Weights of a small GPT-style language model, trained from scratch on English Wikipedia: no biases in attention or MLP, 4728 steps.
Each number is 50 + 10 x the weight over the matrix's rms, rounded and kept within 0 to 99. Layers, rows and columns count from 0.

# up: layer 2 MLP up, 768x192, rms 0.192, rows 580-648, columns 96-143
# down: layer 2 MLP down (transposed), 768x192, rms 0.0449, rows 580-648, columns 96-143
up580:40 45 53 66 50 35 53 69 41 46 56 44 62 53 58 36 37 51 54 54 41 43 56 58 33 43 39 56 50 51 67 51 49 48 54 46 69 47 54 44 51 53 37 53 47 41 46 58
down580:66 45 48 69 49 62 46 40 64 40 47 46 35 43 42 63 59 59 49 46 56 43 61 32 51 53 41 43 49 66 43 33 42 38 39 50 49 59 58 78 52 31 41 38 41 48 49 38
up581:54 47 32 70 66 52 55 53 46 42 36 48 51 47 38 43 51 26 61 55 43 60 23 40 44 59 35 53 56 63 68 41 44 55 46 47 48 66 55 62 55 71 23 47 43 48 47 50
down581:43 64 54 49 67 59 61 54 43 31 53 34 65 59 65 49 60 67 31 34 45 38 47 52 42 67 56 37 70 56 42 55 52 41 45 62 61 52 63 54 58 50 58 44 66 25 48 59
up582:44 33 62 49 48 38 48 59 58 48 52 54 33 42 51 71 52 45 54 29 46 43 43 66 51 44 43 54 39 62 54 39 27 49 38 42 30 66 53 40 49 43 53 67 48 67 26 60
down582:46 59 39 28 44 48 42 28 29 39 66 43 50 56 41 48 37 42 56 41 49 57 60 42 57 48 38 62 63 41 39 55 49 34 54 56 44 47 49 31 64 63 53 35 46 44 60 30
up583:36 53 62 58 49 45 60 46 64 33 44 63 46 56 61 57 64 63 50 44 46 66 38 47 57 50 34 53 32 62 43 55 51 52 38 45 42 47 56 62 35 69 48 57 56 52 46 53
down583:53 36 40 56 61 65 47 53 39 59 38 53 51 47 48 56 19 58 43 50 61 46 45 59 41 64 60 56 57 44 69 62 60 56 58 47 48 50 45 54 58 41 57 45 57 55 45 46
up584:50 46 52 49 49 56 47 55 40 44 49 39 32 50 41 33 48 57 39 45 56 46 47 45 47 58 63 37 44 42 39 62 43 83 55 41 40 50 32 35 45 67 42 67 64 67 38 56
down584:34 58 68 60 55 44 46 49 57 48 41 55 55 30 70 64 41 50 63 41 34 50 60 73 54 47 53 41 46 40 37 57 42 43 61 43 58 50 48 50 51 35 49 54 40 44 55 50
up585:39 37 82 46 48 36 42 74 56 77 40 63 34 40 29 51 62 38 58 62 58 46 69 39 52 41 48 48 54 53 39 53 39 51 54 33 61 64 49 64 53 60 41 47 54 41 46 43
down585:53 42 60 41 26 60 36 45 48 49 20 60 45 65 46 53 56 57 66 37 36 42 45 39 64 58 55 47 33 50 40 62 52 64 43 65 48 51 77 41 54 44 63 55 53 56 54 31
up586:31 44 44 50 59 49 55 64 48 49 37 44 73 43 59 51 55 56 60 54 62 61 55 72 65 60 51 60 37 56 49 64 53 60 75 54 52 45 30 39 48 51 61 46 68 63 38 72
down586:50 48 32 53 63 23 73 67 38 38 50 50 47 45 51 61 43 46 49 42 54 42 44 37 51 49 42 41 61 60 54 57 40 50 46 39 59 45 50 44 51 51 43 38 32 43 57 46
up587:41 57 36 46 38 38 58 55 50 59 32 58 44 57 47 37 45 63 34 34 48 39 54 47 56 48 51 58 34 43 40 61 42 66 50 70 53 49 48 35 45 39 51 41 54 47 63 59
down587:56 27 46 52 64 53 42 50 42 67 44 44 64 35 61 56 45 43 58 60 50 53 48 64 52 43 57 42 81 52 38 40 45 64 36 50 56 52 46 52 45 51 59 53 62 50 50 43
up588:47 49 66 44 54 45 47 56 41 51 50 48 37 46 24 30 49 49 54 64 39 48 63 35 63 54 53 50 79 34 57 48 52 37 48 44 59 59 58 54 59 48 60 66 27 40 59 46
down588:54 51 44 46 44 47 44 42 50 46 69 50 54 59 32 56 46 49 55 50 49 47 55 48 63 43 51 58 48 74 43 58 51 63 22 54 45 49 50 44 41 47 63 56 47 57 27 35
up589:50 50 55 58 48 45 56 51 46 63 55 68 42 42 42 58 59 54 54 55 52 68 40 41 52 48 53 58 44 51 41 49 42 48 46 44 45 54 45 61 38 70 60 57 52 68 64 51
down589:59 44 57 47 78 61 53 48 62 27 50 23 32 43 32 54 36 39 49 60 36 34 56 45 51 49 42 48 64 66 55 44 57 53 49 62 58 33 58 45 37 38 36 60 43 53 33 41
up590:54 58 41 27 51 55 57 47 45 52 57 46 57 63 46 44 34 47 49 48 45 69 49 50 47 31 37 56 52 37 62 42 62 47 70 52 49 64 51 46 44 45 45 58 62 53 73 59
down590:53 45 58 50 43 39 41 65 51 38 73 58 42 46 66 55 36 65 53 55 60 49 61 52 43 55 34 39 53 55 50 20 39 44 53 47 58 28 34 56 37 37 48 44 48 50 61 63
up591:55 48 59 51 66 54 34 46 56 49 39 39 45 62 27 65 40 53 44 41 53 63 47 51 60 28 48 48 53 63 75 69 60 29 51 47 43 48 61 74 48 45 52 54 48 51 60 75
down591:39 36 32 42 46 44 55 62 60 48 52 38 39 41 57 48 47 53 50 58 47 37 55 66 36 54 59 66 67 40 47 40 53 69 46 65 57 41 68 61 40 48 42 52 54 71 60 46
up592:21 49 44 59 41 39 60 28 51 68 53 59 37 46 58 53 50 56 46 31 49 70 36 56 49 56 56 62 34 39 38 46 36 79 66 47 58 36 38 47 39 57 55 84 56 39 45 44
down592:57 45 34 43 39 53 32 57 76 35 52 61 63 38 53 39 32 62 42 62 41 64 56 57 63 55 47 38 41 57 46 41 59 55 56 41 47 32 44 45 65 56 45 50 48 66 34 45
up593:40 53 48 40 37 53 58 54 65 54 51 52 66 64 41 71 65 51 44 60 40 53 47 44 43 58 39 47 55 56 82 55 43 28 41 42 38 61 59 63 51 40 55 47 57 51 52 37
down593:58 49 58 46 54 63 55 38 32 41 53 47 40 41 62 47 30 38 50 51 28 46 53 58 55 39 71 51 45 57 38 34 52 57 50 55 63 50 43 56 52 65 34 63 47 47 50 55
up594:57 59 56 38 54 54 61 65 49 46 53 59 54 33 48 63 51 67 48 43 51 39 56 45 41 36 50 44 48 55 32 58 53 63 28 64 49 48 53 42 29 46 65 55 59 54 53 22
down594:54 55 68 64 53 65 58 50 57 43 55 52 56 42 49 68 30 54 45 77 48 63 46 34 56 53 44 46 57 52 34 45 55 40 49 63 45 46 38 30 40 45 47 54 62 50 64 53
up595:37 58 51 70 36 60 45 54 51 60 28 56 32 45 38 51 56 41 56 51 43 48 61 35 46 65 37 45 49 51 49 29 35 54 48 38 56 53 38 49 54 50 43 48 55 55 55 50
down595:59 48 57 48 64 51 36 45 58 40 41 53 45 51 55 27 63 57 56 45 54 49 36 57 56 52 40 39 70 59 52 57 49 56 45 43 50 38 46 59 43 58 51 61 48 54 57 38
up596:52 61 69 55 75 64 60 54 48 54 44 63 52 65 42 64 49 55 60 38 48 53 71 49 48 47 49 72 37 50 52 29 63 51 51 42 55 87 66 43 59 44 48 43 56 48 51 59
down596:39 48 48 42 56 41 56 42 56 43 60 35 73 69 54 34 34 62 23 48 38 43 51 49 61 63 28 34 50 54 46 55 57 58 37 45 54 42 63 53 46 49 34 70 61 64 51 63
up597:36 66 52 53 50 66 27 46 54 51 62 47 55 63 62 57 38 60 61 53 45 52 65 54 52 41 64 64 35 50 59 44 48 56 51 42 50 51 45 44 35 46 54 30 55 30 57 71
down597:64 38 62 48 54 55 62 53 43 47 38 63 56 47 43 35 66 45 52 71 53 46 73 45 54 64 43 58 57 62 49 46 61 42 40 57 38 49 54 50 47 70 46 53 49 38 50 47
up598:48 56 57 49 48 32 62 47 54 39 31 67 47 40 36 48 62 66 67 38 45 47 54 59 47 54 34 62 48 28 46 46 48 43 45 65 49 50 57 51 57 52 46 53 47 37 59 37
down598:68 54 45 34 34 47 30 64 53 48 51 57 55 61 65 60 50 49 37 49 37 58 47 41 43 40 65 59 49 49 51 51 73 47 49 41 68 48 13 39 33 47 60 46 46 67 59 55
up599:63 48 38 39 39 36 57 45 45 50 55 41 71 50 56 43 33 37 60 59 57 30 52 55 47 47 38 55 27 44 48 37 45 47 50 44 64 55 56 57 18 52 49 54 65 40 56 58
down599:54 41 37 47 64 38 43 55 64 41 69 45 46 52 68 34 52 53 54 39 63 55 41 42 37 38 59 43 62 37 50 45 47 64 41 49 44 59 50 57 41 46 50 64 47 58 47 53
up600:63 41 52 43 43 34 51 66 48 66 41 52 33 49 48 68 65 29 64 51 60 56 57 46 53 55 47 29 71 39 45 55 55 56 59 47 52 53 29 23 77 54 42 59 37 42 54 36
down600:43 34 72 58 39 30 39 41 50 37 47 51 44 61 47 44 59 53 57 55 51 43 56 54 57 44 48 49 67 58 52 58 47 54 45 45 42 54 46 45 51 62 66 43 38 39 58 52
up601:52 45 36 42 49 63 38 32 54 49 51 49 56 55 54 37 48 51 53 34 64 48 67 63 45 63 54 43 60 54 43 44 56 64 26 42 43 67 54 47 51 62 50 24 56 47 46 51
down601:65 43 48 53 37 48 49 43 40 38 51 39 58 42 41 40 41 63 58 71 47 42 50 54 50 63 63 47 65 44 58 51 57 63 52 64 40 48 29 53 39 45 28 54 29 38 33 52
up602:33 50 61 68 45 50 55 50 39 41 46 56 60 30 51 58 61 46 69 50 53 51 39 59 63 58 38 55 48 37 44 56 47 59 54 37 37 53 72 50 33 45 45 51 55 42 64 45
down602:48 60 50 39 70 42 59 29 29 28 44 60 62 47 45 50 41 57 53 43 62 50 45 53 50 52 34 52 59 50 55 50 61 46 44 53 48 67 40 56 48 46 35 56 45 57 42 51
up603:57 61 41 72 48 62 47 45 45 50 56 40 59 56 59 53 50 54 52 36 47 52 46 62 42 46 60 51 57 49 52 47 52 50 58 38 58 56 47 40 56 53 44 59 61 31 69 56
down603:48 62 75 57 36 64 58 51 67 59 59 42 46 57 57 44 57 42 53 47 50 47 53 57 49 49 67 42 45 54 54 47 18 51 71 40 64 54 53 63 54 48 58 51 44 68 54 62
up604:50 66 43 48 56 53 57 49 45 57 40 51 44 58 48 52 56 42 50 61 54 50 41 38 50 67 38 56 43 54 46 57 59 59 49 23 73 40 49 34 46 58 44 45 46 38 43 42
down604:52 46 47 49 59 64 45 40 46 51 59 68 54 35 68 55 35 53 34 51 41 64 58 54 59 60 61 53 42 48 52 42 48 56 40 55 52 45 46 58 71 44 55 35 53 47 46 35
up605:46 60 41 69 46 37 63 68 39 56 51 47 58 42 58 52 56 52 60 59 57 57 45 52 43 72 58 48 44 61 37 28 45 36 44 46 47 66 41 44 57 52 46 50 42 53 64 63
down605:54 46 59 43 47 42 27 34 54 46 35 51 42 67 49 55 56 38 51 40 46 70 64 40 30 44 29 60 60 42 71 65 47 61 49 44 42 53 58 52 38 45 42 62 59 76 35 52
up606:53 47 65 46 63 52 41 54 47 39 42 49 51 51 56 54 56 40 45 47 59 35 31 49 35 44 50 58 52 29 53 55 50 26 51 45 55 68 40 54 48 38 22 47 50 36 51 63
down606:67 65 48 62 47 61 45 34 52 56 50 41 57 57 53 44 30 32 56 42 66 46 48 57 54 55 27 51 55 51 70 41 61 30 40 63 41 42 44 38 42 64 64 54 56 38 46 41
up607:49 54 47 50 44 50 47 52 43 34 42 40 53 39 46 49 54 46 58 43 42 55 40 64 64 40 64 58 33 64 59 46 33 56 62 49 52 48 45 58 51 60 57 33 46 43 54 51
down607:59 46 57 59 59 44 37 60 57 45 43 54 69 58 45 64 49 58 41 54 67 18 46 46 51 61 47 61 55 45 41 73 58 49 59 37 33 53 54 68 42 53 48 51 58 62 20 46
up608:40 64 46 36 63 32 59 40 32 60 45 52 36 46 61 40 43 56 36 60 51 41 58 41 50 42 47 37 79 40 46 52 41 62 39 59 49 51 46 33 48 49 35 35 57 50 31 59
down608:75 58 50 46 42 54 41 49 60 25 49 52 51 59 43 56 48 51 51 49 43 50 37 65 50 39 51 60 51 52 37 54 58 40 54 42 47 51 40 48 53 44 56 61 57 49 59 52
up609:55 51 50 41 54 40 42 51 52 47 38 42 54 55 56 34 47 53 60 33 53 46 57 43 45 44 37 43 42 53 52 50 50 56 42 39 45 62 40 71 44 36 47 50 37 46 50 58
down609:51 59 47 63 51 39 50 41 53 44 29 49 43 34 51 35 43 44 65 49 56 60 48 39 46 33 49 54 44 36 45 51 48 54 49 49 55 51 52 50 40 32 51 44 40 51 52 49
up610:31 46 45 69 56 31 43 45 41 48 55 46 61 45 51 53 59 50 40 42 42 54 36 66 30 59 45 61 49 65 25 49 55 46 55 44 47 63 42 51 54 47 64 53 54 56 44 52
down610:70 73 35 47 56 50 65 44 62 68 58 42 47 41 40 29 46 60 38 40 74 64 43 50 50 70 40 53 58 54 38 52 36 42 35 65 57 52 57 48 52 39 47 62 52 38 58 42
up611:54 73 46 61 45 63 44 57 40 51 45 59 44 51 50 52 62 60 46 50 54 59 45 49 64 46 45 54 41 57 49 46 36 44 52 46 37 50 47 52 51 66 48 43 40 50 58 58
down611:70 39 48 52 56 41 34 48 45 47 43 42 72 55 61 53 54 37 52 48 66 30 34 43 57 49 62 55 52 41 44 52 55 49 45 49 57 36 48 46 44 63 51 58 70 49 64 60
up612:54 48 45 52 54 64 46 48 44 54 58 53 38 50 43 73 48 60 52 37 44 63 60 38 38 56 58 64 49 36 51 59 27 39 41 37 54 51 47 53 56 38 52 39 46 56 52 53
down612:35 63 40 51 47 33 64 53 50 36 29 35 45 51 57 40 41 36 55 50 29 64 56 51 61 48 45 48 51 60 54 60 64 57 39 34 55 56 48 42 59 55 59 51 43 53 62 33
up613:57 48 35 55 54 58 44 46 57 60 37 35 46 50 62 52 54 55 47 38 57 49 51 64 45 80 52 40 61 34 59 39 20 38 48 38 61 42 38 46 55 56 46 52 51 38 58 54
down613:36 54 47 71 62 53 47 45 69 48 34 49 55 60 43 45 61 46 59 47 43 54 35 43 68 37 45 62 46 50 45 41 56 58 54 41 47 57 57 49 32 59 60 55 47 56 43 48
up614:40 60 37 23 45 46 70 45 54 48 49 44 79 49 39 43 21 51 50 64 49 58 56 47 41 43 60 49 54 80 22 32 49 54 53 75 41 63 65 53 54 56 60 36 51 65 57 58
down614:56 48 36 48 45 42 39 64 40 35 54 49 50 57 45 51 50 46 57 39 53 52 56 65 82 51 35 42 34 42 64 73 48 35 46 62 42 45 33 32 33 40 54 48 60 25 44 46
up615:61 57 15 54 62 66 53 42 40 45 57 45 41 39 51 50 33 64 57 24 61 50 49 41 52 48 45 42 45 56 42 60 40 32 47 31 54 61 23 54 53 43 46 46 45 43 51 60
down615:46 75 49 37 39 51 38 64 63 54 50 63 50 45 56 43 54 42 45 50 45 50 50 52 56 40 52 70 63 52 42 44 73 66 46 51 38 54 40 60 51 54 52 33 51 38 63 54
up616:40 55 53 49 35 60 52 38 42 47 47 39 52 39 51 56 44 29 47 53 38 38 53 54 55 51 53 60 49 54 54 42 65 43 47 28 63 47 58 58 58 61 58 52 59 41 43 33
down616:59 56 66 57 57 74 42 36 45 36 52 55 52 42 43 45 51 56 52 44 36 52 47 49 59 46 37 38 51 44 48 43 47 39 46 49 43 51 47 53 67 54 58 56 50 57 48 32
up617:50 31 49 38 61 40 57 37 69 47 52 61 64 55 42 60 42 49 41 46 48 56 55 45 59 40 58 64 67 62 35 56 48 46 56 68 38 65 49 47 43 50 40 55 28 41 58 45
down617:43 27 33 53 62 59 42 61 34 49 46 61 36 57 40 49 60 52 51 63 53 51 58 45 39 56 48 34 45 67 63 43 51 53 43 55 69 48 39 51 59 65 29 61 34 36 61 44
up618:45 52 40 44 58 54 54 45 47 53 29 61 63 71 39 46 50 41 76 49 62 43 51 50 47 54 58 58 59 47 60 45 48 37 60 40 45 52 45 46 52 58 55 46 48 53 39 60
down618:69 63 63 43 61 61 42 76 32 46 55 49 32 41 73 46 47 59 36 45 55 55 36 46 43 46 56 51 55 58 60 46 55 51 56 39 50 56 48 60 47 43 36 48 50 50 59 31
up619:46 55 53 40 45 51 47 61 50 57 44 63 49 64 47 58 53 60 43 55 40 60 50 49 57 45 49 52 35 39 43 56 40 39 38 53 65 60 65 46 51 49 57 51 54 49 42 47
down619:48 55 52 34 39 48 55 61 35 46 55 40 31 44 70 54 57 47 54 44 57 60 66 37 48 55 45 35 49 42 70 40 47 54 46 53 56 48 44 51 44 50 41 51 25 67 46 53
up620:29 59 30 56 40 61 55 42 56 55 72 64 41 62 34 24 62 39 50 67 46 71 65 38 48 73 58 68 53 41 39 62 52 57 52 52 53 31 56 47 36 46 51 53 37 54 45 58
down620:63 42 62 39 41 42 40 44 37 41 44 39 50 42 57 80 54 48 46 60 52 53 38 41 41 25 46 38 49 60 54 45 37 51 42 47 51 45 37 60 48 50 62 44 68 57 66 62
up621:57 58 38 59 43 50 42 63 57 60 47 56 35 61 53 53 40 39 43 61 48 52 49 39 45 41 58 42 52 61 55 37 71 57 31 49 40 39 41 55 50 43 43 65 68 54 48 55
down621:41 45 40 44 58 60 44 47 46 47 39 27 62 43 40 60 48 53 54 54 45 57 46 47 53 48 39 59 64 28 53 50 24 39 52 41 48 52 59 23 58 51 45 45 49 56 60 47
up622:42 35 60 57 68 47 39 34 48 56 39 39 66 60 47 58 40 56 22 37 53 46 36 47 50 71 51 49 43 43 47 41 44 47 50 56 75 59 52 49 51 46 52 51 45 50 47 80
down622:48 26 57 53 46 59 49 51 47 37 46 68 47 35 38 66 46 47 48 54 29 36 50 58 62 40 64 34 43 63 34 53 50 73 61 28 49 39 61 40 48 43 60 37 52 57 48 64
up623:37 41 32 61 37 45 74 60 47 46 52 48 38 50 49 50 48 47 44 51 36 40 33 48 52 51 22 55 53 39 71 74 61 35 53 45 50 50 68 52 57 64 48 41 54 47 35 60
down623:57 42 53 49 57 65 28 27 51 47 39 42 65 36 43 45 49 60 51 33 57 48 65 56 48 60 62 48 36 71 35 26 52 61 51 47 44 63 33 42 50 48 45 53 50 35 54 58
up624:35 25 59 45 65 59 55 54 43 62 20 57 39 35 75 47 50 40 59 44 61 41 49 52 48 75 64 38 55 51 42 46 62 50 37 70 50 49 38 55 52 61 54 41 43 53 37 45
down624:47 64 49 60 27 34 40 44 55 60 44 47 57 52 47 53 31 41 37 29 39 48 44 43 41 38 55 68 54 50 63 56 54 42 68 53 46 46 46 63 67 66 46 55 56 56 58 71
up625:48 59 66 58 81 73 13 51 32 30 73 52 48 50 56 51 37 40 69 39 49 62 71 41 58 44 49 69 33 61 52 39 39 58 55 43 57 50 43 39 41 65 54 59 33 44 68 58
down625:60 53 47 51 48 63 62 59 38 49 41 32 73 68 46 59 64 59 44 46 57 52 63 71 47 48 52 54 60 61 40 47 52 57 40 39 23 72 51 59 54 46 42 58 49 40 41 55
up626:48 49 53 44 48 54 46 50 55 40 48 49 29 53 44 47 30 33 70 46 49 54 59 45 61 55 44 31 59 61 46 47 67 56 50 55 51 56 65 63 27 58 52 55 55 44 57 46
down626:36 53 42 52 30 54 55 57 48 44 36 62 57 61 69 60 46 38 40 32 44 59 63 47 47 61 42 57 60 39 50 40 44 48 43 39 54 53 64 36 52 49 63 38 53 31 46 53
up627:49 58 56 54 43 51 49 71 59 51 42 48 51 51 63 52 43 42 59 43 57 46 41 39 53 49 54 43 40 53 56 41 60 41 74 60 42 54 47 54 31 57 68 52 36 52 47 56
down627:62 46 56 57 63 37 50 43 41 54 49 44 49 49 47 38 49 52 51 46 53 47 55 40 43 58 67 51 66 54 59 60 50 49 50 55 46 38 70 65 64 53 48 49 47 24 55 48
up628:48 33 45 44 60 48 46 44 32 60 41 46 52 50 54 43 58 57 54 31 53 62 56 51 45 51 56 59 72 47 40 38 67 49 63 70 48 49 55 55 31 50 43 50 43 69 52 58
down628:62 64 48 54 63 58 51 66 51 39 39 47 62 43 29 57 22 33 51 60 43 52 62 42 41 50 59 49 58 46 69 70 51 44 46 49 50 57 60 47 33 44 50 41 67 64 57 28
up629:50 66 65 41 48 43 59 66 45 34 50 46 65 43 44 43 39 55 63 54 46 43 61 50 54 51 51 58 41 49 53 62 41 57 46 45 53 56 53 58 55 60 49 40 59 54 62 58
down629:58 57 47 51 49 41 58 33 41 27 49 44 62 45 60 54 56 36 55 47 34 38 66 54 62 59 46 46 47 48 53 70 35 56 49 52 54 57 52 54 62 53 46 40 52 57 50 46
up630:48 36 53 45 40 49 37 48 52 59 49 65 59 52 41 52 52 55 26 66 25 37 69 48 46 51 31 52 59 49 56 55 43 52 47 43 44 38 42 48 55 67 38 41 48 39 40 61
down630:47 57 34 68 35 53 47 43 53 70 44 63 54 58 56 48 58 48 70 40 55 60 38 48 53 48 53 25 67 59 44 43 68 63 61 63 65 53 75 60 40 51 61 56 33 46 58 38
up631:61 62 52 59 59 41 46 52 37 62 53 40 45 53 40 43 62 54 58 45 49 63 59 36 36 43 44 41 36 55 51 54 52 48 51 58 64 56 52 64 31 65 50 70 43 44 31 38
down631:42 51 55 52 53 51 45 32 69 59 42 66 41 44 67 57 62 47 31 44 56 35 25 61 54 52 47 65 56 54 68 41 56 35 60 50 37 47 48 48 44 61 68 56 48 49 49 56
up632:35 45 59 64 60 46 42 50 35 56 48 51 47 58 60 70 45 51 66 53 39 45 49 38 57 30 40 51 63 40 64 51 54 65 69 53 51 44 49 44 50 57 52 54 53 47 64 39
down632:55 37 46 59 68 45 38 50 59 46 55 47 58 47 50 42 60 59 47 56 55 58 47 40 34 29 48 38 54 44 42 53 47 49 42 36 51 71 43 47 46 55 42 64 59 46 35 37
up633:40 59 29 36 44 65 42 61 44 40 55 66 48 43 49 37 41 48 53 44 42 42 56 54 38 56 50 48 61 55 59 31 60 66 53 55 60 50 41 45 52 58 61 70 70 49 46 58
down633:59 48 66 62 49 49 58 43 44 44 56 56 55 46 65 48 35 46 51 51 49 48 46 39 33 46 37 48 57 38 62 41 69 58 44 50 45 44 69 34 36 40 66 47 56 35 57 33
up634:33 62 55 42 56 55 54 50 43 41 57 55 56 51 41 56 50 59 63 37 49 57 55 48 64 60 43 58 45 39 51 47 38 62 55 43 56 40 28 54 52 59 52 54 44 42 59 55
down634:47 49 46 55 48 48 49 65 48 64 43 48 38 55 49 44 69 50 51 46 42 50 37 43 56 51 44 31 50 53 63 39 57 60 45 65 60 59 62 59 45 55 55 58 39 56 49 30
up635:44 61 57 61 69 63 58 57 47 64 46 44 39 62 49 59 45 41 48 27 46 43 47 51 55 35 36 49 51 55 33 48 42 49 52 50 45 52 48 58 65 50 59 44 54 50 69 62
down635:25 48 51 50 44 57 54 43 55 38 45 40 53 63 61 64 29 50 61 44 37 55 39 44 35 54 54 53 74 43 36 44 52 66 64 45 68 47 58 40 38 39 48 68 70 45 35 48
up636:21 63 22 48 55 63 51 60 40 53 45 46 65 32 31 33 59 48 52 43 48 54 67 55 43 43 60 42 52 47 50 52 69 42 27 74 55 56 61 43 37 41 44 47 63 50 51 43
down636:62 40 66 55 31 68 56 58 44 33 58 45 48 53 44 54 31 34 71 41 55 55 43 50 55 38 59 48 77 49 61 62 47 69 64 35 52 67 77 64 51 47 50 49 42 53 39 65
up637:35 64 49 42 45 56 36 59 36 60 54 43 45 58 55 34 41 31 64 55 51 59 42 37 54 48 39 51 49 42 50 42 59 45 64 37 69 63 49 52 63 58 31 41 62 61 47 63
down637:56 47 47 57 49 52 53 44 49 50 48 71 42 52 32 45 39 68 53 57 42 70 42 59 58 43 39 58 63 42 49 53 58 56 40 53 56 38 51 61 54 35 67 66 52 44 56 47
up638:45 55 65 56 48 60 59 58 59 43 42 58 27 55 45 39 55 58 55 48 48 55 60 45 55 32 41 62 68 45 38 57 46 41 41 42 54 39 46 46 64 25 69 32 57 45 52 32
down638:41 48 44 59 58 40 59 42 54 36 50 59 66 46 37 53 52 52 38 61 42 59 52 57 63 45 49 41 36 58 48 63 43 54 58 42 50 37 42 56 35 54 45 57 37 43 62 48
up639:52 39 51 55 51 54 47 48 36 70 33 34 71 42 60 63 54 48 39 47 48 50 47 55 32 64 64 55 50 55 70 52 63 45 54 72 50 59 51 38 61 51 42 54 56 61 43 38
down639:40 31 59 45 58 48 50 56 34 57 66 44 56 42 57 34 40 49 58 70 41 37 55 54 41 37 53 60 38 61 46 48 47 51 46 38 40 38 39 39 51 58 64 49 43 32 44 54
up640:49 52 46 51 59 38 55 26 54 33 40 38 53 58 43 40 34 57 46 49 55 54 59 46 43 60 55 30 46 41 59 52 58 57 47 42 47 37 41 61 42 58 47 54 58 54 53 48
down640:56 35 44 48 55 33 43 36 50 56 48 38 39 45 46 82 40 37 44 68 50 44 42 65 40 62 47 58 64 54 38 58 49 47 55 42 53 50 41 59 53 51 53 57 54 32 47 40
up641:44 31 56 57 50 53 53 64 59 69 64 54 52 59 39 41 47 51 45 60 55 59 59 43 47 54 50 47 55 45 52 42 49 55 43 60 42 47 49 56 65 49 53 42 54 46 55 71
down641:68 58 37 41 54 50 29 48 59 42 37 56 52 38 55 74 47 43 52 42 47 41 52 67 57 50 59 48 50 49 51 40 41 52 39 38 59 50 45 48 41 47 36 64 35 57 32 49
up642:57 52 49 34 32 37 36 42 48 52 58 51 66 43 45 51 59 49 72 33 67 69 63 73 25 51 30 45 82 41 38 23 39 43 50 61 57 78 45 59 82 69 60 43 54 45 32 27
down642:49 47 45 50 48 42 61 53 42 62 42 54 61 48 43 59 40 47 53 47 49 58 33 68 45 42 44 44 40 50 56 52 59 55 73 50 52 55 42 54 35 72 53 40 49 67 34 65
up643:58 33 53 34 46 48 53 47 57 43 38 49 46 43 66 47 42 49 48 39 53 42 37 54 41 56 48 55 56 45 33 56 40 50 57 67 41 57 61 57 42 31 31 61 65 33 50 61
down643:55 43 44 61 37 42 43 59 42 46 39 50 51 36 38 49 44 44 43 53 41 40 52 63 66 44 54 53 50 51 44 44 58 54 59 54 46 62 44 50 80 43 57 67 50 43 46 60
up644:54 64 60 44 57 49 40 32 43 34 57 56 61 41 46 55 63 50 64 39 57 51 51 67 47 56 44 51 58 59 47 57 52 54 57 44 60 50 46 35 35 48 43 54 53 55 47 42
down644:40 58 53 74 44 48 64 54 52 56 61 47 42 43 61 64 59 61 42 53 44 57 61 39 51 50 52 53 53 65 62 53 51 54 39 42 36 43 31 43 61 60 43 47 57 40 45 45
up645:47 46 54 38 56 43 57 55 57 38 36 47 53 44 45 73 53 46 54 48 38 48 58 54 43 47 47 55 53 55 44 46 51 58 45 55 58 67 58 55 57 52 47 49 50 55 83 49
down645:36 63 68 54 61 39 60 52 43 46 62 54 34 60 48 42 57 45 54 52 56 56 49 41 61 55 62 48 67 37 48 55 53 53 60 43 53 49 63 66 46 45 53 29 44 34 13 35
up646:34 65 46 45 48 72 68 51 34 65 40 52 49 41 44 55 54 49 46 45 46 63 40 34 60 45 40 51 47 39 74 48 57 52 59 29 53 75 52 42 53 40 57 59 47 40 35 65
down646:36 46 53 42 49 27 57 38 44 46 65 56 60 60 40 49 49 49 46 40 51 45 57 48 36 60 56 51 59 51 35 60 53 45 53 48 38 34 60 55 34 60 49 45 44 73 55 34
up647:46 47 46 42 40 60 46 56 56 51 43 34 51 51 62 43 31 48 59 45 36 47 48 41 60 41 67 52 34 61 62 51 52 50 43 60 55 56 43 51 65 39 43 52 49 57 75 52
down647:47 42 46 51 55 51 39 70 33 52 28 48 44 54 58 54 37 69 49 58 38 57 53 45 60 39 62 57 60 57 56 70 52 62 54 55 37 51 54 53 31 46 66 45 45 51 50 46
up648:42 46 50 38 36 64 52 40 53 63 42 55 46 68 50 41 38 55 62 58 63 64 54 31 52 44 63 54 45 60 59 56 36 40 34 61 47 42 35 53 45 51 48 57 63 58 63 57
down648:66 52 47 50 69 46 61 50 37 46 56 36 54 50 48 43 45 58 67 40 37 57 52 42 41 62 53 55 41 46 53 71 49 47 41 47 43 55 45 59 58 29 33 56 49 38 59 22